Weights of a small GPT-style language model, trained from scratch on English Wikipedia.
Size: 12 layers, width 128, 2 heads of 64, MLP 320 SwiGLU, vocabulary 8192, 4.37M parameters.
Architecture: RMSNorm before each block, rotary positions.
Training: a variant of Adam for these matrices, 200M tokens, 6104 steps.
Each number is 500 + 50 x the weight over its row's rms, rounded and kept within 0 to 999. Layers, rows and columns count from 0. Numbers have three digits each. The size before them is the row's rms in percent of the matrix's.

# layer 8 MLP up, 320x128, rms 0.106, rows 116-152, columns 0-127
106:614618432547466439500544360459508461452470502525573573455532512573520476487378442493531471463531523589494526556458589482416453540517555502493451486585499482442516504553551420454538491441558512495530503524570490478378523480450416436447520580537428532526461562576505527448565464501524473482382577556583438464501459463482498449461494487405495539497472476479545494483496506531500478548507
095:418519429550492426475506567541592465465524477418582511509525448491508451604482554508459566469416525517441408492440490409403476442489519535545457566478453494579615534580417483438524539457518572559408511520530554537503461582501472491422543560491450470455559450507468479455476538489468476490508559462464492538432497517562510527527549454530618463576437484461441506535599494492569464578516
092:453491521523517508511469553493439452569559544487540544506538546445510522518544446496521472501476531535541413513418522437399411611460484505458458493562400563445457519537542469500431447660529480494528480473514457477490522528570482484577496493536470487525489501518507469554521539494387526477464479481492533468524473430592463466459444552542438521431485588303545473514523600492430568503589
109:378463609582527572463531474514580533522566467396528540534524500462556421557585470554478483452519602407508524507463506491515512567488440491427528568457466527445499492514499400664511431504502513477510506519580517504505503485531498561459447554548580508523518608534449554536506446536504538490471480518504542501550447481544468498456434522441490464541412475404488611526515574427492427538485
096:474550529429523473524495465573478496527441502465528446474541544533494459526516544593525617537471448433540449442507471544589555453482449521560542574502557593468467604514450566536555512463517468537522527507471508476501600509466397509464523445421545527352435541572522483418509531400454546505391484529548449533459478483468512450424539521487463536564547544637514555528533467538510493573547
096:496449415459521504427550563424458503458421516539564500482472549475411560495562529483463542493542541479529542557478486622524409525480493472514558630550428571546530438538518485533457488469404548455555443554542464536464486572440555540526533550532600589522466450502414533494514467468618441467514512601512556443559501544569482488541528514403540508425481540533458477501468474501557607473491
109:490410456506463452458504503452517508468468449538512443576590434539488479564538467399485520550489413576486467518534493464449524559475387435523434464579451544482501463481543516479465474431428522441476513565494506519493493496474454540433524581452542469509447485462495491430558526437575408472475362452473444524463410413510481439527413517608442511479533501512606444556543391496555577496528
100:472502503462457497412509430568374499356459466465444506526533481532566492490531444512494559479460532520459489543455582543475465557511514484565441592460543456536668528427514550491522497499490523571411489447519450504497555448599510495599503487530505577527525518487484521415433550487461476494489562600465485394545553508478517486489419469500464455528409373521537463516417446528484535481499
106:556569452459563448467473508560504502535489522534597532556456436541502514503511469451424462410514631475603507563427458500513425539527526480472490527520536480464470506484529521458533556556545550475461455506459518509580506589486495441504446513586470496544459396446512424400450514515466474482497531337440550523601435478580497511558556561509416466467442530467548509604492485464565528572446
116:506538502545487565483448522573572553414482567476513543516518436496587467509456446483454578456525444515413461550516489408588495535403487505591481536414481549563474446520384493521453549466564430548385414500442480472519451470429482490572552461531448503523429425459560534410510537483479561551512551574436510537555425551529471382516505573545469546487494483524496415505558445474480485521491
102:550489516517489459497459423501488514564471440487500324511509471526539535475519455521493401541453479561577527488465503458433447467568445477490530432580453501431489533584536490453547484516515504590558510534508470478465511405424435550518570470514512442485471457666468480550474534398488536515505495601500547452483472461535475421451504560519550578575546551574466477520416439540511550613507
101:503492571559546512529437614503477482499519551493469509459483510529483565528497496492418517563457455556469443499424523424467517523523565532553469437508512507521536521531440487535572475563542515578478450519537517459421617464560479462584603511513420547591579501516485580437516556430496495438556516509549525462576421463583417495453491480548400578551441490529571496430432453513454372505576
096:453489451590610586608434437597478418466525562566548424535572520492523415544531502483505462471442488452563532578439460459498603510536466499497510512443417471456459489485466471596425548433416539421631479548503586552475506528556465422496528517486508540509553528524440442530476407541557586525520520464498545531493483427510449460508434436500539486517448579552514496472477520536480519547504
097:496387450503560422494535561608488533522517455476485506483557523458545569502473458520540514485570444538459504498469545440447408558468407536537429478470473474499559469498470439566581424555491601501515489423576365474447560504534505385524483443549508504570507567477503499501442432565554524539421491507458508473541489471409422495450566520524546493590489515444627498505540506454429436532517
106:550614524540631538436535485442539438534517434473506548488478532427467523536461491517562475452479427511551549496475446537453416536513391527543420350501517553492498480518515545591477558423493478572524546511467439420589458480497459485455502494629399432428485486509447564548507551440512457571448472511411479505452441438467558542550493503510500498547514485434548476468517533493519499563586
101:460466552515457509510566464539459489515401511463506423505480539464488571588538431577574494528528446477441526492424438554558547406492493513484526500483383500476501526503392499584560407651468552527550483517468475495421495549424493569495400445479464528566596563491470469487428504491514554417525480551544506488564556461511465523480515533477577455528511441493497497442443488372551550419480
095:443590541437479496471463586560494488563516483459564557413476468533512570461543496529533486519486511404533647515469513328522485550442502541505519448491516500475468608489495355462491597507524450434514465442474485475505493471522557485464548468522486434523528506434436430447491646483432554554491506538528487565455506462458498508548486544593570470524465456449472433548527534500450429511457
103:532523532511512543546494465489534386494508538440537431550478512484472525527534527515485506450427453497592543619473597466414473445495510523491566440541481519513476444467453522474469527532493607505414593542488461516399436447519577437563448432525479516504516570548390569486474491421481550406461579393487540459469529543496499575500434526494541538498551474555511608559450545382562519519495
104:399539566491531613436511533583455584459516470560398542539398566571396476556434526470584541426464431495481507408559477383473492532500434524544413503542552533484493515432457529537513474522506556519477440499518500582460567526582481533533467513487450503471552504466494493500530501452571441556462559548491596527502468470578458516512457389531511507533471522467447582433560486469486429476438
103:501523499500464470566481530540513472509490481543479520469507395398444489519423571456476505514504443499541538465526520444494490383484500431481486509456612454486473512412569398494512415502417528480566419539404432379471408589474487560463455454496559470487474515535517470476461450554509570595519465517525558481527503450485402539435457498384379470496510414546572552511488488440497464449515
101:508469498496521532454498612542592504498487535472433445488524416510452513535501561573509460430508557499531524497498533474458528493521513519531443434587503517566447560527440514550493428497534558362491466474486481642508525472559450545527478505429506567422465441468486482420579501446496423403569583549395495495518480551513536470478589436455490577463476509614494564435532409495488483413438
089:564469531482531533449439508500513518531443361461504512454557504506513467566486481444461408438608553652416450501557442416493560603565496517526471517495463554527491402519409458511476482513536604539491430495467499491529532535466418520525419659504495516532493486509516575485537562464560482401553546472512508394567472484512517407538552513555485487526433510509501486543515453522520540513486
099:503597461478470584516459581548507434520497541527488481497501591551496530485395487536558443569571593525499501448583544424431522484495422451603552462409598502543590470545614411540532495573489455508437534542485499435570481524498478494480547433524491430512496514455450520481544441551525449541445455548430517560479511504519551434364577534536530427474577474507490482544480580491498536495500
107:562484534545582511497561473538568446432504501494488557602573567558527511597528487573519469446456611505463429436526524574578490513436486471409553518503538498561449566460488478510517546514489493478467508573547577592540548431557455566546417546478483462493562518506469523450492635487475509512486443538483455482563450545579490517518513499530471444439423586592484414530444467490369499462526
100:542540441375493445461475580508417451537520624579555463518495546483453511468484597442529481413478465535501533443478533556489485462617494461507473513488551602511533392475549468492480581520446519495483568467499562493481638505419577498419454468509526455522481527508472450540544552538483515515476515424497448548422446507485495404471493522370577515508481503473540466537418551412551522524546
110:473449555481530477468540543437552473562439431539549573501458566513451560519501497547493486486496519427430533630528523549548533509468426400556595541482520495549472528413525441548536513435430566491501450537466455535469439559461482548536565416453487504389581516456538430549425510545481474508572465549475474538509476412446512413474495492623549493502468528519481495368510415525456537407486
096:492439531466491430477450549491489437562562566472503544523493455510466455470537502476546563582526457415497510435535499495599386495424504544505517468486429464486499571615459499460543468486536514513433488495502507483455489445586610433605490435535502416498542498568561537460440548511411525496575545457507579412509466447557496527595521546509479575570426437454464591532422490541446428439467
096:421522470570523523545473343478474407566546519524523541547438520461453490425502545532450573511529412489494411530597480581477543533404375437461510446582527535502578446508471511498448514530493508543461505535496493454554488455442462427458533559419496559519417484572615498488486465445488487496572456551531536441565527499525497460452394435501576548470561465453487544540521467518484549559459
093:531470482471464558477438402472514487439393505496486438488529459565496418529479561440467498541568463503427435396467445492566519536601482494458470480498474458485443465517466405489484510515472510391468514477401418552487513461508502505489572419431486541474499524583497518411522460514535491400414456466620542585536492450484472559536449588451517524511413533495542571446473486615497471594480
096:524579514574505448454537474466504510451581537571523490442455522581493505493473496505431615472503444542462492548524593491499473461432441541519514471483455538487530542529494552475550481582479372536451532513444551566498440587533597515529471424480550515497513552428477459559600391523473606515491483478487500596464532553484468514634508440487403470476456513438504562430489485541437380499455
106:507532440463567465482449420478576456542488563505477486455420600573470518498497465525502449400468466465487454511479568495422462440487452540423427446506500506528457472536505562477459560574542577562533471480537525486565557475483436400412481489591562489477379481432517512401493515507452440519592504468529525477534496591533473516531553568429427514487504410493570469499493543332523492523473
092:534503431407477576504537578447476505485497401514519535496503387585487501433541504450594454435500573406583542532500556481482388521541536447565504516383499464500540464456525524481480416504523510615506504492488507480664484451548587551450427535537491479534548459440414483573617548558536501507424571492500444479473491478470505485522516539525485569496466500538601551492473529509500504513518
092:439531619445567542451452563479406551477435527481446554603537591439546599504505589493546465543453502556512595540565444482467444504526443592570508510508511606511534412434574520527500573463484541526539429492441493468483460477518479452399495477501580512439471554471491511568526465459548529511435506551505422466548477455468438400464486506482456522490447517442480496531622457558543450487497
105:508552542528565418512526427478461552491498550460524491429495532505462517456376458505456531465478574514487474390538502516485521570465567623529507567442551539596443530456498363498503529426554506552450608559475503423506421517515479438466518459572396483460548532565542445469550509430459516565414471425546559465532491547442533511435549490524538486545438505521563536394505457552464507484469
103:486438460422389500439498514490585480532476491439515528492465446456475596473463480472473493517546521576429456470505529543569547496431496497488493504487441483445555478513373442429495540541570520488363580494496480366560536503476498553499492513421474459515480495508542578408501440495550572531643480581463531431506534548466506444490556534557471496563405466528380490573487467506549451466510
096:521485523557478492448558542448507453500502509380396520595518428495565501489498613504405487536466507514440488571467554626507550492514534396522488492493508380640486515446612470497502506511518512610525466496509496500471538529411411536531499521448492616515511552601484548481434533449526487475473466455559429441489482508577494465564389503477512509513481463514452536400458506514480497469497
104:466556497508458502571495541460465530550484500462480425596543506490496421430502579434418514530425432522513443486498549576479515517577404415534574423518477437420534525451493536556458507508474502490467560453567568447548543445446563488487544561491505544518453412498493434551519467485532459464526556500414481463484552555508602479487580452394564628482634540525482515488453559571568484531507
# layer 8 MLP down (transposed), 320x128, rms 0.101, rows 116-151, columns 0-127
105:544570519515451508535549475496541479488442497563430481512460507503497419487461526542611481533549531487513574524485561490569542489368508412420364421473443566412553533533587461517554468351587587437554491435455560540492541513541460427448506434502488502531517554505532516463445479479462484562476498530373484463474478507437437562465535554459552511441506447429541515508512533492524509577523
098:399578517540601531458641494569522466479494528559504502567428539481519476412456500539623454538496500465458445482480489489507500509434461523504523427448496548645505487486463513551596508520566573491572507568469498551490466552493453423387481444444497489547515480558494540425475525515499526509575486505476502497383493472545515489385520458451518457590412491387484549540481444521550463470503
092:442533514399443446461513506483467509482486458560495511575441445526548495501456560517491523498496447468544471486498456476539491577485492398557524456489515400479469442450523527551572482427457463514529526452469513469495490581509407431472415555431522523534457517572521556496486503474397423498478540480482528524380481503567540441495583275453572519536575502575441488499531417502521424514550
110:537508548527445540513488488423535514445474530540554483525600427465482456523411476544456510495493482558517510556453485470505561492488485552538481587537420705480560458486460531497460532507559490539503427534570466542461543464516481541419511539539451528539477541499644453590535474424522503533508457556482438525518572442541518524500440622446446415498524511422494468477576594541431535501421
099:487546486410495582447515420406525511535495503479452534615473509503495487465495534450591453590541520506527412437494586359541548429583464460508512429493503618509521556455452526497465525583516485515523521515415428463522476519486439490483492501435435546487453494400473535511487432575507453393531489446559446451511540522537508538442533375487565549483525530582469517533412555508553497498563
097:500406547426507576541534537610520505555470517503460453477467587419385528421495536532463508441507439536461467401478432535511538489498540568553477478472521643513485464448503494481489520511545529522539431530494564533507478461491428522515550518470469484462441477548531548533544612450553451521641535570472526529581550506669522481495472520486476556539496546498429464477505508608475448446553
102:501442469437418486486453591470464540450530500529470513496514515497501489416498516493463508643495525501494392535530403512486467455446470435489484524616520357450552509500507560487523527391439536391467564538499586527452540468578500529524471398440525536507528485494524461480531527504590431469453463453374476431449467490438419480519512445566488423445509427553440501573488463482507523478560
102:555521478458518565523534485510412530561527505458470451471589560448437447479543524463463516415431446520567421501484483472518515452404468531399470486460515482535525540447623489505494539535481518490477484409560521417516515546495459436488574496470390543535386554549482496488498504503549478453546503531429486566704496446589551546500482538524489441577480505524476463506452415393494489488537
104:592410480475570496556551485458496598451448509521468564466489503505424615507471487531534473584474437550376549538464489458521441438554509483513474471513516538527469559479539418503431497561455426571561537510441507480439443505515476481525480413440548498426555518530538584551528489532518518520464480598445534443570479543466465559484559322484439525367484518493541465457547543499513534452476
120:507451497510447452436501445542474486428545511447506466417496513485558504522476563577444538574552475506465554451556553497504491472571443393488455463485449341515512518532446486534381476495548522486468467560429474437510493485484425507538500552482492546435544486458504492435536371533448433590577538496508584482446543526330527481448531426529472496562546522452434523458493507578500501583552
102:502419501503515495568483450483491541488551469562454491522487390366454459531487508537418439445555372469436614495456538521522494536486533488434537494541481617480506464570584518465607525599469551445530539485568535556455473492519519417494537528468543427475467512501532531492470500502440587466470601562482489465590541543526491438473575579514492467452480522501468487398512477465456517404406
100:469501585493528397478461586473449498469477423417489483532528497475540542507586474423503534384554565504519430529517492496459567502469514409519469464544530468553472481406409480421557376489468461416491531492462488453545394461504475542493443463453491439431518460439497558473426492407476491524425452519566537448399501489616537542538456528492534448439457466513458603511516542505450589518501
099:512481571474537388528479544406529555589525508496400459471523544498474507505494527451496467592492560525582466509447492509505509443485500488448408418539518591374525547453429529579553499465532479462445490393524462442523519439537545526545512539457454487549520452508631499494512475377464538480551454467513381481472552534601507458523523411550510520524546509438569586487452460534447519514573
099:480514504457641435482544401619492493480529506473501554495428509402510500437472493470575420516445473509463476490434520473541438495476510454484422489563512567522504435544525512522568579545524539438590469435578383526473527539466368436554612440502482543533486478519467477502472455529495462529562574529421506463550525510436423453396505542572483544532457555464536451467427442532464487489517
108:409547485469545586483467501509442525567458434534478447455507584498512409515458456502529436505461543514463536530467510525445425590535466580425451477538486441498449446513405610470549523462562497646449529388521557472550515464520575572523532547452517536508561496534461485439416488451507567445552518472592471485497525443517523520508465521427508509530441566526528530560599488531437438543622
101:514505512470495502562546456464512442526510443593519541526466404486483492525465485515518517520562539487465517425513518540452522524381505533538463609452445776534523542525512514493527498557516509502487523594499566527429472520473504515570474485528478386445536476475524484508513516549520527497518577567516515485574552423664481497467525528518474545408489528510511505404508531528491528470569
098:505421536452526485438512431483488512494525506527589482459469369476441473506503448535549477454404624562462488496476447507404516481468516509454480513517436446517459497503467476414525489558586507507533558472502477503484525465528458487547478406463481432525545552458491451557468584501561558497565496472515503537406554506421493555465492709497497564469394511441390478535467579481490495437566
103:500512641519571455495552453443489526517501506390497481505485548492456515562513487510549527460549486471533509513409520521555610513411508481514536523517402601478544478411519481480522496598531431553460456381408497497480542518535527452593467502439467470504458444549499382455472470550506428477583511526505444582579545488593435518451410545427536472513503479527513562534462443501406518470432
108:498480508546474522527495516502490478486543504495532482571487482541474495543469536523525546507457473471546523481492509470477450487346515549517496502467468857548523540502467481458514457474495528495489497468460477467514464498447494557531434488508492506491522514575441497472513525509496499448491524469519523492576529477719457522567467500545513507444462421546499491494495443516474507520486
105:503478401558487464508537551416571465505522576471552505496553388505417488521501498552461466554523528493494478482473584527514524514452611485487503569528574497550476475511520469565481544489478544474467439412539470506507511613445523522565493483491448546477377522480524497446537606520452538600444432578500446523471536492492515505600530382492448485425471384422564555493524478424593480437429
101:567460579439409481531546618501494514523485442451499464451424483537525557465464467464476465445498542503525450499479579514509401487490611547543553469498483610478619532539472530519537421512463485577607477484557506473558500494573512467482534453465401510502607505514425499468544589445438550484467514521521468514539583501653501528432509490517523467505552425496491439464427496370477488498513
088:437461559498561516464466466535456553470544480554500532546509527424528616475537617561612512461523570433513536531511565475529497514466468586445399508520547472509498445528472453513530460441466476472651508485488573522450456518507523468499549486497526545382638479523477525568468393470519529538481500504508473442491532531553480455479511482476472477449462475511532555553470363502391393447574
102:478521498507442459532526549411525612459426506476574506475530439469506497436463489524602524558551523555481448545533514514510490541563528449573484606482446434581453512477555511416481588553426525487505490571525515400401400449479492596442421521466478526509465449487549504519476529522530491480518470493491522567508397514384512542444523574503469551558455418484586510514585610482519483457415
104:393579478562477491536512522549463544570556511541458527523441467587425486509474576470442410404453503488483503532516521502519476445349483559506477502500532681552512561559494529535550594570458574500456523497536498538468421507456550463442482491535410552536459542546504507529493492557531411495451565449462564457582492479443536517479520485522447545518547452458605496504447430498543426523560
102:593448489494582525492504536502498401420514476556508581540493554579498528509438583449600498602577553486452485520522589525498555534531590473562555500552541537480586504551506496513532466541481479515492513543573459510430443450442527450554400462584523489468493510462563519456489469511577550491457512555398509531503528489400415554443466462496489519476568508518562517407645580433525522493548
110:495493511440461423466530470519505486498449466505484440401437476514558515510472480531536514533486521405502437492544461493436450481507505530511554592491549309506473519569534514472459466488479519512507527584567407522512498584446451556583532446401497514448403520439476467472596447525498489520573537515572491456518458460372484545501507572525559565431435544522478370422488449572475459525541
098:502511481540520557537450456505478504459471427472476490409471539476499475525507529498428578528520452535516474408530508458449479461456439534465522411588518460468489514462469564549463490445428481523524585463492568551485579376466427586533514515465562361585591508537448514458554541491533459580524610491532467449470500508598461421523499410493638569549547513491479518479539434494509563583526
097:462520415550462488516529443437606433533483454541429517537527507416597465499522529575553533572467418456474371453535520618525481486505428485461524465440528561487534442449458530535435543465516466482475534523487522466515556535475402430490547592424567522488429484530555527406444463478556502491492451518650508413529497499408486494430465405506522520514550486513505597549554482485519471530539
092:440448574619490561471522486669457459536512541601526586505481564396439569509484575524490477491478468544491457440559540439401485565462468544484462460504408577489542507541532428501560533543503512521609464569474558585440514483522482480429559504539485540489447463516523489489575561499603522469502484457523512554478472516458407524475465444568491503518464489473451596433545482498477433427477
094:456477560441574487526461587493465534483481476501529468354524517520542381506511497552486485542532559473558522509507460460512432493549476496476487427497568487519587511435509510477415412489500415537534546487554497519599504515391457477515566498454502408518464521525414439520442542496487497550421456522429496495427545527452500514606479588482560505601539529529499386519407402570521494540400
103:481516495568468499512554542524480545438542474547545507479501502518379577497466532492502515532506559601500462561612493504550513578496467534581500418434490523506549534501469396470524410481483394438408470493499581516375398472478488495539484445482446509485606508538494538616501585414490526540466439504530504458449546440503536503417496400570541540546495588475487426525522498546467443434536
100:519430558478536463524466609410463480439458517461546490445556492501475586485478486437499529536502601497543578439536522391487504544589501520398451530510572364494560486497613426505531469529534489479535577457518488482511511539592519508546335399446513496442474495497470514514475543473488454482436482495450514495422497489499511528538584497422453444507532485527521425435412456433522585483531
087:614607444444536485533509443427488500508458447474594399566528473552429457458558445417475434456550473416500413563394582538566586512435532437500536499475517458468529568558436533527470469468496497506517527414608542553556575492468510538464499508474399528542498518453447458466481556527459501460461480515469532538512430503548574529538516451415544546469541449436520469439428521588528527518505
100:502557617519571526566483404541471402551477549619501491428455489523526509491527529542519491406458485490555550591452459435550526570409457511452581519452475713477466550482456578519515470499532587480488494485484588424478494542497509453446470536522530568508516535482587521488572443598492537533558482483460422475529487439563476563502503499481440527507495460493570583520465481496495505477486
102:572391447454384471491438599535504481535519526440434415497463463416414467506547502547495485577518534484582526539606490482503528531482454431406474552500494401513475473497432476547501522496580600446487474531550474499501492384559506481553531525466423559368591465583535554477465432455556425544467496574562548488542457524448551481545486484460494494485469573440490515466494495490488452522434
096:477538537576487540437520476583580532598574527530574541573544543552510446430414531551493473550530525503527564500508497482461530520464505408496474527486429696495537457459544498542519546493509490464497474494533447516476474524465566427551408464477456482453452532557547499508534480565566507579474507475513459489486522560493455507469511707568475571405531455474517573497566550512498448463456
# layer 8 MLP gate, 320x128, rms 0.113, rows 117-152, columns 0-127
085:460535568563448566416604559508490504406511495523575468499455566558446446517509484531589511479483469562482560519463512473514541383515453566508491502492489513488479467501517496457539424490517533521526443481592548606422520542483497465419469446532562427497621477517468494527475514452434510480519491438574542547415503448534463581482431511402594485528465375453402508571568495538546502553421
080:517468484624541453504487558377579532524517569589410535536496540536445508412515479492532456489437487465514431458555523507411483409484508528544510526519526491462472550476488450494564488495500449534536589526514502494644532488513516595500424614459427475484579461492484454497513436524463486567529452444447515416394467581527551526538527455463460589531493590516555549436492517528457572427551
110:474503562562484535441523583469376390583516557507550465484478531513528650418474501521565478489430604438542563517387451461469403484486474424479525491420441497412495477461546505466523495585459493491592462519478462494480388551511537490535545554511537451534543506480439458532472592576462543532531485562500454565521448461465509503542433584488464511490468578483456516460480498477508496558596
097:449595582533519505469519532559473565512452448503505508534618534534524534587502471609616503490506526599545525488507491444523535535502492519433516601481473529469552561517467537538501524501497471453519395462511523524407488468581511503524498407579513406449541512448435580492553469491359521523495449527467371616470487452458503548496531555526471530576426533515528393501516471483441492474453
088:436515509454434467508561539463494421494506562438513468463536441526442495493453440492472494531517556471608499554473553540422427524520497507498554557510537506545502494522460498519476501528512443446499539520566289582489511591384619550566476508452514525589554535484570415508492382578484531504500457520555580579544554581482531514557584521514554512439454465527511447457484468552508512515483
111:474552569449528483519530496559447542485510538524500523437463512429456508515503506563522566476511481464510617553503563517472463527527505461528408605488456518542582597543446509522562434601544619565485415500440533536615485511455509471627459452541454453442551532448433509563424540528418572496473562516496498464454492486490567414459551487407556483450415542497467482494435484477419544499437
099:608437573492505587434412540530458493562440449495572571448476539476477577534508543514459545497465469482435531483512529523507489504407509496500418550508560546491554502470526471436469528544453480465484497539595454451524498570473421484521467492552604452486551435414448583504529500531565462563398391526480379521506445546453438519469595520537477483557505452464602453471425394476535482550509
126:426491564459473492559474464609526471524499565453508472510464448474502478581518413566402495424460513584554506467506579489468499593557527581449501517450575492467603524592395547507596490459542562449463422532521446527443540534533487519517569543546472497538476533477536530446451519506414553447523558427568486571450565482503569505470535559544504424571462489476457536538464495441484373566533
135:407611549526577529470522613485497524475563427569469519491580441520470501532524458486517461449451532563535551467411481507582500556581537534440535506526524479516510484484568540531501491521566619509572435508631552552427473570541556535471466456574523462562518559564364499505460559495431535401473517494547473574416515492524539579534481555557461479546457493472574486538476506452516462510448
102:516491494460404487507389436572464461565463483509557447546523478530496495458448490488484547558486478561506468401489527472506477519612426526559485520573450492539471465504488506454558529437594547512437478547520472324519575442422418569438606537467457455451528484499514472545452592400477480479526533508498485514475411449561441528485503536484513519507490414563489471525431411528450530528618
098:427536527440426584562518464454482518499470485421493547558450552492644488471488462409491501533573482477568404526471505580477417543548515467429490500459494505499444500530476447541548503488515516529411522503477547377557468408475491516555518569535514487392536481427516585553556582634455526436520455527455490436403448519453542518491527526450521500529510494492466466474626495414514491448541
106:468425490459440424477417516528598528469522555374491507478528502529435591487468547470520453596550514522490514422476474468355466458516466531566463463504462483426421478465513386455463434602463487462513502419505477429477502458476477582515425518502505523496474493515440482525580493494551448521493548556424431520464523470395471601502571520445444538534414503484573460452449533458552595491526
096:546441584542561515460474489565481508496468574581492449532564492562526558422538560498476511423538605547416500605521587523534433546565448482566467438515552437558484589459535442494516481456442452486568425561561412571546476537559510498556575385505538506439504477462425514427486486515496493482544533510515437487508540501416505516439514504474568513531486540498472502437388451628543540530527
114:526434542527454453583495488482509456500461604491518535424498503492545532477478527558588493547493550437470460391500600447483408479467508452520533496436424372485458584475545495419455416539463497497572557520480460526486514479467520505547463528532419413501492542520480475414502495558493505519417454587487465481453489523502522401467539615473562458495479409605458513493453493412439553374520
095:440512607537494567470491575490493582497482572494481587553489463467488550585546450482550477469536461456470507391497469469509490509503511555486552496490515568506423545467529574579565420514518480412457446557459576507420534578623489560555471447503500456393474539382529543448540480529484527370545532544484493534514539524567569534429544507540514490515465561461432530471578436461577464426495
088:522427607549588582472454508483471556495433480503525558527452482481460487552560481504493488461505525511389542524359516469519431474470510413433533544464438506474510489553485519522513414532521517579537592440557489522478578546587492541450434423531528476466515500593514483558487561550502521490574540575427477486419544508459445519539587491475546426516454533426407399424471441504477569444574
110:622491563558456504495583551442482539468483555503496556506469442524539451511452405562497451438577512526590498540524388538507518548494570610527487567459455484549522556465476570507531490516447518554457380410498524587465554453465485583539469363456473534535540478506554481578555493460475535493535433519475496505397542489500481564447542508525573447491482451502555478497467405476623512456490
124:533442587556557541488569497521473550547482506560518621509471568549385548539478452450610508429570465482531496509473465478547543557463545535436476542500426507474578522516474555554554399560506581488490480452501540518446534509541545504461539479592434447438600597465433484502576519526458566513541592607438507562470531528547490474449463501434488434491445441424513496437503444508510438435456
108:459505532467526569580482527533499483443461568498500513578549558548458478506562554579479512557482473474469536547499484424539513500620377559491480464543443494598566531555431513441483536459482430504572513426508495564456533353517579560514528473498515422550518549541513514520513449520464512553369435554507456553450546473546524413509485558498472429486484494476512444639568531511392514490544
099:551550598504562608465600475552457528460403478519507461529518624445434550594437490515534451467534486530419512421483514402537502531473416520476516572432459542471462510475406532535560456583486509514432395531453512519495554496612540525549475480488515512488489451397522437518562517528448571499495526535499423463494479499490494482557560503473552513479462521482521479385527490541429461366550
081:561514582516374472444488470518481492551466504565446542471461448591458585470530382494477504461567375553531505559502479511490482443473459522459534448537539492507493579496468486479514566486506457499512516536455470485585500456579557539532494415459419396494512512444593434438416588507489464559506466512567589501500492589452474451474449529474435399420419546453450443555491474534500501600512
111:546453583493458549461588464463530553432494554507499533543483547548488562517565518423388505495495549521531511597531530467484447491505506475508477591494474532496509405556531422455639533520480443441467371548460518501543496495527426589542496571498527555558544521429473467533553545529417534501433569563443488570458442604501536560538516593607433510553424551500542504520546456478491537459535
113:495396570497538509517542543527507524513402502464457551557586579434545546600547417547543501512470519495434499487412488464483509494470485408425487499500451443544529492476474474444449483604490575592562481463546475529494560435497467557459394492506591448499461482565414546473532524626513575424499449605478471523517582457500537497405452458468512498494379527500505425493521477425533525505526
118:524546507497438481478487482531479478450569492539473507493432450521441469485498467471395525466485566434477574392368573526563537535513545459430495561468536494432558514488513564491494493511546504487459482504575387510478416502516555420500554463564512521479499404535418497507444557589468585391561568570422433478426494527497536507552475585419612512528527425489515482486496411470524413465477
119:575524557527434524583499578515361498455466586465602448501415458569476524492456425497488511488539526529504576388493544443518486484497558558468442501395491417528514488550506551522488402472519511434540570467449443494488430495501502501445424442625519464510423488521498605488531511530529519449392539478543545434477544504449466568489528521488578440522522450558485488518398506468561430541476
101:472543601517417543411482527486492597577502529502561530515413462538480576556552435511505471522409458571469467492427543459425512581522406502557478529501535553449595469523496487479546616486507472492505443488516439481531567550560455543514518537538567474542474462426538505463508503491403523517428471544467500452449584506475502516371542564488475434534466531391413511474463436540470497535629
081:447502488509495544539484502518461490532469538474495587482456436536551605531426503519445529489522523492605486545548551429503473525538387486377458562507518442486560472558539498555495470470471519483491438535617470440523424472582478534463397410514446509540562488418499469537561550512479490520466426554477453575513543531406520465623488563506425508475406446419544463380512547553455550518512
080:543546444539413399440581534553419469469531402521553591516412543462598481507475520551501558595485363483514476462462474424467528513517496521558588548528474451436464498442470555459562555566444571520490566514454502523440581381496512457544520537490529523410516437445493407444502473517572497593476488537446492444509422554496488515493494544520522555452426482471446537485449494554464475479551
089:471500555546417510500590457528519432474455521539537482587485445563400574459472370446467596396474511402554437465484593582552505540573553515408441436554487452519496464471519512576544522458539568507481506543528569427487552482491444560505530467438494587461472468488573458498461565435444392525617492493503540547501531494476526493476509536535477525510452483554476492479417436535502419505463
108:548404429410611462515470482500436472528404587445478507553551500508514415515523571540459459485582487574497514503479452440449523483508566518472480486534486511572478409505510600437430478469539545490576476539551530461574529533517426411393460476516522518407401490465496474478489478594484437541499600567501487543487426602550546509519546497417445412422493520494560525517563536490538510538514
097:545450524511450402407427571476462425508498534429516543493544487478544514576498472455351488600471585567456540460478388464531533468478523528432443580498404474427500540574536467558519466476485529432482538494471479513410539473440448483577510474484476471422463507508482526421411532519433478466530472530400504587509535480498509627545482490431486469537429404498477456515471497453466551492572
088:448465515509506453434440537500404499452482573492453572453532408496584528471497454498509531613440562515403643473464388482441488523448518452487494494438513492452459479471510457441544510464438520500435463535405454400496486485491550485578547445485548452441494491555582548484563540420494450436479496533560553422428587531561491519451509529559486455557460458528488516622531433437442499498526
116:636476541532561478466542432589489568457371572508599480376537519457497547529436454562478495431552484480506533474481552584501548537525532552517424478453413534514421561559383495413534531466560529541491475457497495501541530512566480523506521419588460422539551559433436453482537537445510501525478457514437561520409534517456502382487446517498596462483440502513535499475514523542492517520503
112:485512539527632510505567520566549541560548461542560493506608484513589486574503479433490423492564544501500508466579483461489476556604546595449564523488507487489515508528411533526513552458529561523548408528540510604478563496393537527437532543525536465551518436488458446613472558531485443460493482588474401505479430509436591445485538477458455420465521449538498465476598491420461470518547
094:502461502469513488541576522504513454639505521443466433594457402535537534535549437523450449506443455455455438605473469508442553529504467470537563587520558446520544531446463501591537513419416525411510485532473469552473495507560372499566487446521534487400428514494512534555476432445533508462518502507515488531492523433546553403412554528518535443567488470606408485528547533425491463580500
096:506436569474512514479398576551451481539548491509513542471546522485451579526418515445533551525514574528513501427484536475461423489477485524519489539429475508547493546695516505453470480529523561428499476576445468502474473598527386523591511462504421512389534469463508496463536514558508489490518597473359478471476521433441446566488504513442490461542414571415490530513483508479448500426594